Weights of a small transformer language model.
Size: 20 layers, 2 heads of 96, MLP 768 GELU, 18.7M parameters.
Each number is 500 + 40 x the weight over its row's rms, rounded and kept within 0 to 999. Layers, rows and columns count from 0. Numbers have three digits each. The size before them is the row's rms in percent of the matrix's.

# layer 9 MLP up, 768x192, rms 0.088, rows 17-50, columns 96-191
119:498496487483558470460513470412453455532429455443473524472510536512506470533474464526462520526553517461496471520540464540512538495530450529515492462481515514486544537508450470565487484423533566501449505454482517505466481502501508549560527470597502465442487510455473484539514489468458525497
084:519522505506465528471553458431545442469407483409488518588581514441543498492524475521549484475502512424524490518453526490501462545536417568542470495628487544526499467529541474540504507454498487563515514469506407470471471442507466491470401489575485485483495500461520434565525451474445508463
103:415500478489597464462468464513532508445522518507556440591469507499541494517496457542512548464525507448530557526509478444563532519576586511514512543532528543463398504478551481502506494526436492483478506514544511468594444426501470490477456597473490487483511488536530468560541453548447490572
105:513554472510489505514518493419432465516476544522564474510513443487483468534416534571522501472554589510453479461539481482450463518541543538520458498527578542505468554544522471466458516461527579495466511554476501552476526534505475438488523499570513447510495561432531474511518449452457453518
113:523534463484529432508525483496507449495475534404546483480533456500432542481509458498452456450484575508437465504545540494540543514529430470526452528527505488416466467592457508493503447575567473499538471493471461439507511499431565537456500530572493494547524531539481432585497473539483499482
101:470494558529505522501553528519465397525438510504542481399487526519517478549546542521453486514498543439513530580514490432608566538485515521517503495506560539503549539574405429510483489551510471460524468479486423482528494468455483428464500490499480462505547515444510415550507437450506458524
108:595473513501475416480530512510414504449517549485471507523428505544480489512503467530508459487457544529463529582520535498561478496493578463523485459489526482480440482464493425546471519560551489509445563465543436464558515450545516528459466523503466512422593529477506472514501530514492437481
119:569550447518588500468440489468468526488502484519499442570510522359511443571487498534533494578579514466465524502553479524492450500520545571516452560503484561524442486541477472453465450496525547544540502552480458513488444508548528468525430474554507481501501529404467486516489414483493477517
084:528517546587519477423521481491415519491515528449510479532521509496511531482432520438451493580484480486461541525517533523494444522553492500500452528554513555510506493473484482475494498525556465508538495449416472504529476536514375481480542472488488552463525498474485541426543588573451464551
109:554547475480594438479467523396470545507532464516549534583538501513484466493490476538423508545509524541471472501534426455505551519513509534476464557536501496501500447501473479515465438529502528489555551452488457502471490512536547418551482494574550529502529479529457482521541486538554554475
110:521479511519473494504460586529488426480511497496571498490489483443537523477495611517476452534531533526528431575475516510510533510471517508488460505451491484476485491564532470448439466571495544532459530457483405515541466505441453513568552526536538496544562484478536430525507359547484490508
104:626499488535622476511457460522476548516521506475501506485537533431555516555479525523435466475541509459511497568522507567512533504481521432571453427520489493499384536588485455514482486543522491513527471454496456507520512474500427542526446476544471503473483499459555499505458474474513490518
099:496502458540527531495473484527449467500433555469541564431530534511462447493425498532488533563514623510499431512486464571506432476537544617510444516500531545458512534549472505509485562449513572511479465556447510532505474481516480441488552492612486476460515515487516451483526504478505455497
088:549501432502574497477485552436453549388563575537473487512487463477465461477457519483420499481519519528470421610512532534544465505486445516498506437502507498513524472521515519469455502548560508543524479520437508491494531485616498510524443457542484534450503554473394531516474518519564526465
108:485527548478582449466453510444513513537530520489510437488524464478496468524533451570463521478524520527491509470562517527510506575496585478482470576496485523472489510510517419549471525535455569555597451499452505395491441506532441524430504537547453456428537506519429469552513491485452541467
091:446525437464459480415573473564478512444560469487537501510448510463495541454516541519493550536512500530474495509552460540573496512530468520499477466549533515474484536450500482451483463565517482466410548477527454516542439507443481467578492539500513484525489543505538527470516464562399459536
104:514530504500525496468450539440499504540470527461537492499489496512455475525469462484489489494592533510525446534507441426538570494541502563517550512529439590439475442537441453507500494536488498478511494497490492503493532508453534464547538505537555520487528465495507513582496471442490491498
103:544533534521415513488503517534482504526506480461558458515463420473515475527437560549505529503491492527451426550516489404536510526536482455485505525492550505453467505479476551457498452565501504552480486447476479474570514400461496467505520528501534501501597565520458551514529473532476519550
088:464540509476548537462527488448557481470492483453529529495436583452488515595469488458403517492576499479482456471531494464502519525526535581484496536503499556493560511487518467532496551491538468540425543499499485560450447542473479497465544535573472493518501459507512504472541548481495502608
066:519503500506529449480511508454476472494536584530490475530456461484574518497429549474455570446492473526523465472532495496484448480537516520482497512519524546462462457547460419459524469466555516477522497498550489511503472447469517461452541523482489559415546589458494514446457493442464492586
110:463564486510486463469466482446528486507483541511531510505523551531477511524442567581479523513446619573429428496509478459538496541515505509510458450503524548482478512502476528505463466433528533492417497512462483513559448443437477484476554451452517467546537506504573522546501486520527484531
098:571577444485501512534411519524459436468434488511545542515528459499389456508542472528524536529531553478469437521486484541500440503547449584434411469507460442445496522537483552533468480524486533517493550444425561489472561510513502481523503503500509521406579486505512501490577492494450472433
097:464530467554509554468490571502476408487424575560535457478432545534502511468438556547433464533526559507487475534564463501506467544521495518444447513530511504471513566513417518543474514484527482496465490577470454564490517463445509516526532486542480505560493539464359438477503505487495508543
103:514521538490553545467465490458418495475523494510560485556537506405472498572461568531493459516545475461561435471457507504561503494482462538533500528499532539479514543534508483502502494565555544479569467456532434491454468515455485533523465494467526480450513547486514453484540476568434464519
067:501498453510539482445474542492487483437539590494530507565458512491517525551484530479495521458553525569481506470502621454536442438589514515450454535473509519518513527492487475483435467523512488508521475434522434505561540457474492435504487524521470542456551472509513547495419529546503477527
095:537459515532489535520487546543487486462453525532436477575505530459541501496409487478506505461542577452507460513508536498555474544523471535545490536467502498494536486484468518566450559511608508495460534576499550512609481523509545468532474483574465485493558537523524443489499506534428459474
110:492456498463463487426452497473543416518476569529522502490517467450496462513452516528522550519461629506440501469532491494501484525516479461543449465527521496482504563491568418511454441558563554502404509536493481450519477507599461458491478573532469499471561574482548457483554398523473445546
091:484511497516519512471483545481480456483522425490480584500533475546478493579466507523517584498541563496497485483428538490561479542522495495468525526439442527459525452531561491524455449530483536581497449491512419546553464533460501542566485540528527502450498522452555557506527531544478468588
106:517564492477487458484484466485481456471468489460517497479498567575513463594492531484523466532553488557456489545440449435541516512502498418555442472554544505542488464513443485524518443549507532458456529450567426545530403435428498530460524564438533445496525510481505509482528429550437508538
090:507441553575530535504525504425546435541513516553465501522469519474513525495515504547478467541514471479511502506485497450447490506512456488552528534475499507534487458495523510485497508503561499513525534530538525456420465484462598500445461484505460533562475528458518355430441524465546537563
086:561558378498511469465510533513479491480501494463486486462475540501516524485493489493448468566500556466473480519511510503507457527562484457513460463525471474469478498496557486475490496518456488551571549472504466539490454508489442481555552458554483476525579501501550565469515472554499501523
105:539459418447429530529484522441485496475486552477464499526471527540496516513503494551461579468522521568505433562490366460551513545444506498528529515529470507486496486501504480546472527574486472493522441459507491535519523505442519529504439490484542550488468556510482586542487556464508500509
099:549432546511600482467523488469433513460516488381519555522537509461497543390494528520478483500479492472468527532534497518486526499527467484509489542460468497468472456535441512500523466499492562535471485457475471502429474478519550502457428505505441492483521506528468485527561506566510453575
088:478530494520508491444524475520490448444479493461529472496500480539514446429485508476450534597448490468515572511526563509538491503521478540488436515501528460547497505478536514614476524495489515491554524424429520455474477488533488428450503487485428459548480555489515469423604523543491472511
# layer 9 MLP down (transposed), 768x192, rms 0.085, rows 17-50, columns 96-191
115:539571479561494499421510590526532537459515535523495464501471493461492504471550504467483448529430466505434553482569501480505506507509599532498460473540449509492504453497524556522466404593473518465531565551464495565526489481490455428514501575488499554529567494522510538537503476531474497485
087:445463538492536506467411522551507508551530508533461545552411555553519486513422480438500522514534496521479537456467521562472523474526517448508499506455458484463511513468464499479534524535524519463495488571509622530538501467421477474493520505440482577461557490505459568419480507548517505514
099:584447476506519545510478492444450504538430494525506440480564503504430494546447489544500462505532514520501463530531446516505457473482449547516451457543554459473455442523468466579547468544581498426485449518522504494450522520480470450507531425579537518439481513463485515461498532404468478444
106:497526472453499590480553485489534537513514461502498510466514402519496497533554476526534511580537546464466510583575469474437520467540537477474506449523441495498487415537497486495486456578561528465528511509522495512463471419474433512550515534461541512534455469507479576510502523468460531426
118:542484501465500462522515506454572482437511474547522550489423518547478516494481531452467589537534462503542458485516431514466452508547502574534573417482473561502435425481529493553548476504495501518521537538506406473523497468539465442498470493492482457514539500510513499370553509474421481544
100:456504455458475456449500482491509538477607509548551525544483515407547583503446445488575519532519401512520466481500476541455481557554516543483536450470480498568346465466545574470446459444546531481559560442519515473462519461508445525527499521542444532484482518536502528517465535524482542480
107:504538481526463518487512406401470515477538503488580534515560488524540508528504483553504532503446478538540489491572491503497465556492484539553573475457543551430508450486492468483541536501381502556525500464404543539518504468477417542488442417480504482526521464474455522470469580542512505513
114:561466537503489482500576497538602511518500482411423573492510448576491528550539435466441507488490511563544468516376436498472587463549481494552557533499513469470505435452549470496498480585510526491510564444517478526531501453438553468428505518464458519497537509524460522539496529491493491530
088:474454583461520401564453433564440529500477505493526487504508455517474476533584518457549507479487505523575507508498511526477456395496520489533434540519472492561503484511490535457479504494493524507504512412536520445501591445519556472468427515453523591488497499476520537563542503502567481483
111:477504462529418555556519496608531504488459495488473550439501503498528515442536507458533488471500466478548458544505556583498528525470511496498483548372476507438468566518527512506532572483519505524463416532482456472480515522478464569480515430501442477524487551519473521438439538464479500505
101:531496509519622506496512389421522525584467450430449483458607442492465480529567493515525544557524533463469507476531473483461519398498494474491491576571474496550512463496565550488560449532490481489521495464458527580496458533547488483454487537482539549459457512472483512524516577546533492539
107:433494517565462534461450550449502469502417492579533531510472437523435506443529490555523491515481525594473466477570386515470521478533497580472520519539494511467578487450503536480526511504488491472468540577478597500507514480512490505522536544418478537503494501567439496483537483522425483562
090:461489528501536472517567548442577513480481480529457493561523542468478560445476466461466499374452515496501540446539532437486568505458475474532474526534554472549541487499548479494455535502478488504516493534529468501503486521504416495484424509471485519439456498455541550497426497546540540484
087:469514507494445480509510472533587472627529475488442448472458459535497458503603515551573476548503493458561545403491557537490508444538537511532460457489497444551542520505532510455589402446432473426456475531514561565500477469480506502460492560456545564535448487488533494433492482456511522484
109:474466517502483545527569486477555433579484569495438525439476462446481490544462415464500494444507446487562568509470520535491468548501555526462533462480556487546410539500499519527485481535508502451514500494543506479486539530434497515445532555454477505505522515493533506487445502473585502478
097:604476523570531521611457511440477416554450531533442484424504492592459484490466440460492500510529498455513463490481541466499494532518491517516526465457503499545513474463463509606545471485494540479586419517449465519483546524585574544441487504502484517498441471468473488520503546443553519489
096:506454499480493488532547467543499569478497529563502447498556556486462508417482528457473513458456487455501555420486565540458524509488519456489464452478541468527551523483573564474473535486484462502491528523497503450549478483521438594443521492537387459550501530430472493387477522542518494512
108:481432512498568485483514530463512486543504543479458515500576488514478511528598561504531424514544529488451564422535564502518534479440474562540453432488497492570516415493452493465481565475576535430579499508488516510481388508525501463443504491494494468493474485408464480470528501504535479417
084:518503476449558516490419452442484484447529488519518474533562480487482539510522534475515499528383494545596578491420480502512490485451439462482518521476517474476498468504470549459448513466492474489608465465498511543586494504435537615462539440486502541425468540451512448483483498571513478494
065:501526542489445501470463496585513503557498455482422469580572548527460535519578467508484446548468511430527468566514495519585493446525517525470534522467438452489483454447547544507544437537435467468479540515462532565485523567543469564479496523559544452506441494508519502495507451500552465445
109:530473496510497527481444462543441567530509557457476568469482486492435446525543549558465427457471487490483475476406481504483560494503492579427531450500497476501547528537472528525550456491509437524541499518480526542492491552436478574462538420553428483465470497540488434456436507508523465462
095:498499551503509477501606468489511575485512541511460444528508521532569571471485508527492471485485544477492560503511517460500561499446570438477565479504526542595427487543553482457423473470503479501557482521492513539542481442468472507456511536486470565550468543477497526527506400470464451501
101:493457529459425485544543528493453408512535461485500463475450481466548540530531502451555507408562478481532547525396522489485520512528483452455527445500533500521440479520480573438557462433568517538496481506543541528531569465469565510501486454473456559487470521481558513472506551480418451520
097:508471472508500411477591509526536482488515530551496447464483540527555554462494467505440576480496508482460599502510432496445534536536518473458496478502472522523437486529550530415574492539445506526457564542461518495531555443534442520406462559438460507562505544470524553511460462488550493516
063:509516539490516521501464490479497493569473527573437472491533553486522526504488498529442452528441554475520473527514415519490565504518506504486549587533516458464514514436545548523549502476459483484559521468432513469475496555515492576425500518487547431511427460443491535490563423487460445500
095:547472505515381452450486435465523445493492531504500504484446512606540555543463577522518488551569533496508533527508435494533522500564515492539522473513542509485436502517451477547482560495559529592454450526512432444440498480554522505534486513465520428480419479469460458416532505463491549455
110:483478509408535532462539566532475557489476430520435519472491415475505467492483547496466498478522551508511462504553500508479556474440494497501485536492510509461538435464500484579525399493463485497512479526491501457494537538499505505439601474490598494574523462500434505562436585452455539525
094:552500486473529550539474432550481469486513496458398512411424500484508555427522512478496505505494424508483498489507544531433483496458568492519392508476524497417452545509462530535455495459506462529483561538572570479463529371514475542526487537524504500565493467481465395503527480467533563482
106:531426556528538534552505451492488513519568538561552390503547524479528529470531474513457510489513505482513513447548522506492423564481565573421550479499518517521534537516579432443380533497518491505521441522414535483511519504557479464530482430560429527465542559519503475538472529480491456489
091:500553457470524436477537555546469579426489513437561489455526512541486440508499498495527528405485504531490482467540457557510508510515558503475454493456458538509489541534483479519425499485436506488436483411501485540541561538533445477534521523437553465460535509498485609545530512553479443486
090:442449550531527536474519463500530480540448598527505523493502479480498479463509463514499539493496457560469513493467493524468515514474525567475460539529474556545506507507523563605542527506525496481475469535451506488530442504541535523480492533478452568525505455503415462513541532474511566452
099:528508570496537465483510519562458438505533468514557499520533518527476472488492537461501419504474521400492558464531591530456492500536538480505387496525512491552527547475501530440495493471487508499500557491416481441466474458565457467506542481451482522464530483442506482512540474545519491526
100:452515527467450496506404491494526477540463491461501467526517538526509487565474478481452492500461442492474516474511541504520533455538510547500552501516551494510476472643525533465511492407479468465483434495464534461505457517443470466506565512494506471596475522508536556465423458443525480467
088:596512470467525426505451515460473503473465529495446467450486550435434472559554499483482475469580509410496450493497476510480471502489470530495486512471477542458444499487454452461511510476464489575415484568512481532498516446510494511481549515537534479545532529573420443573450462470466527522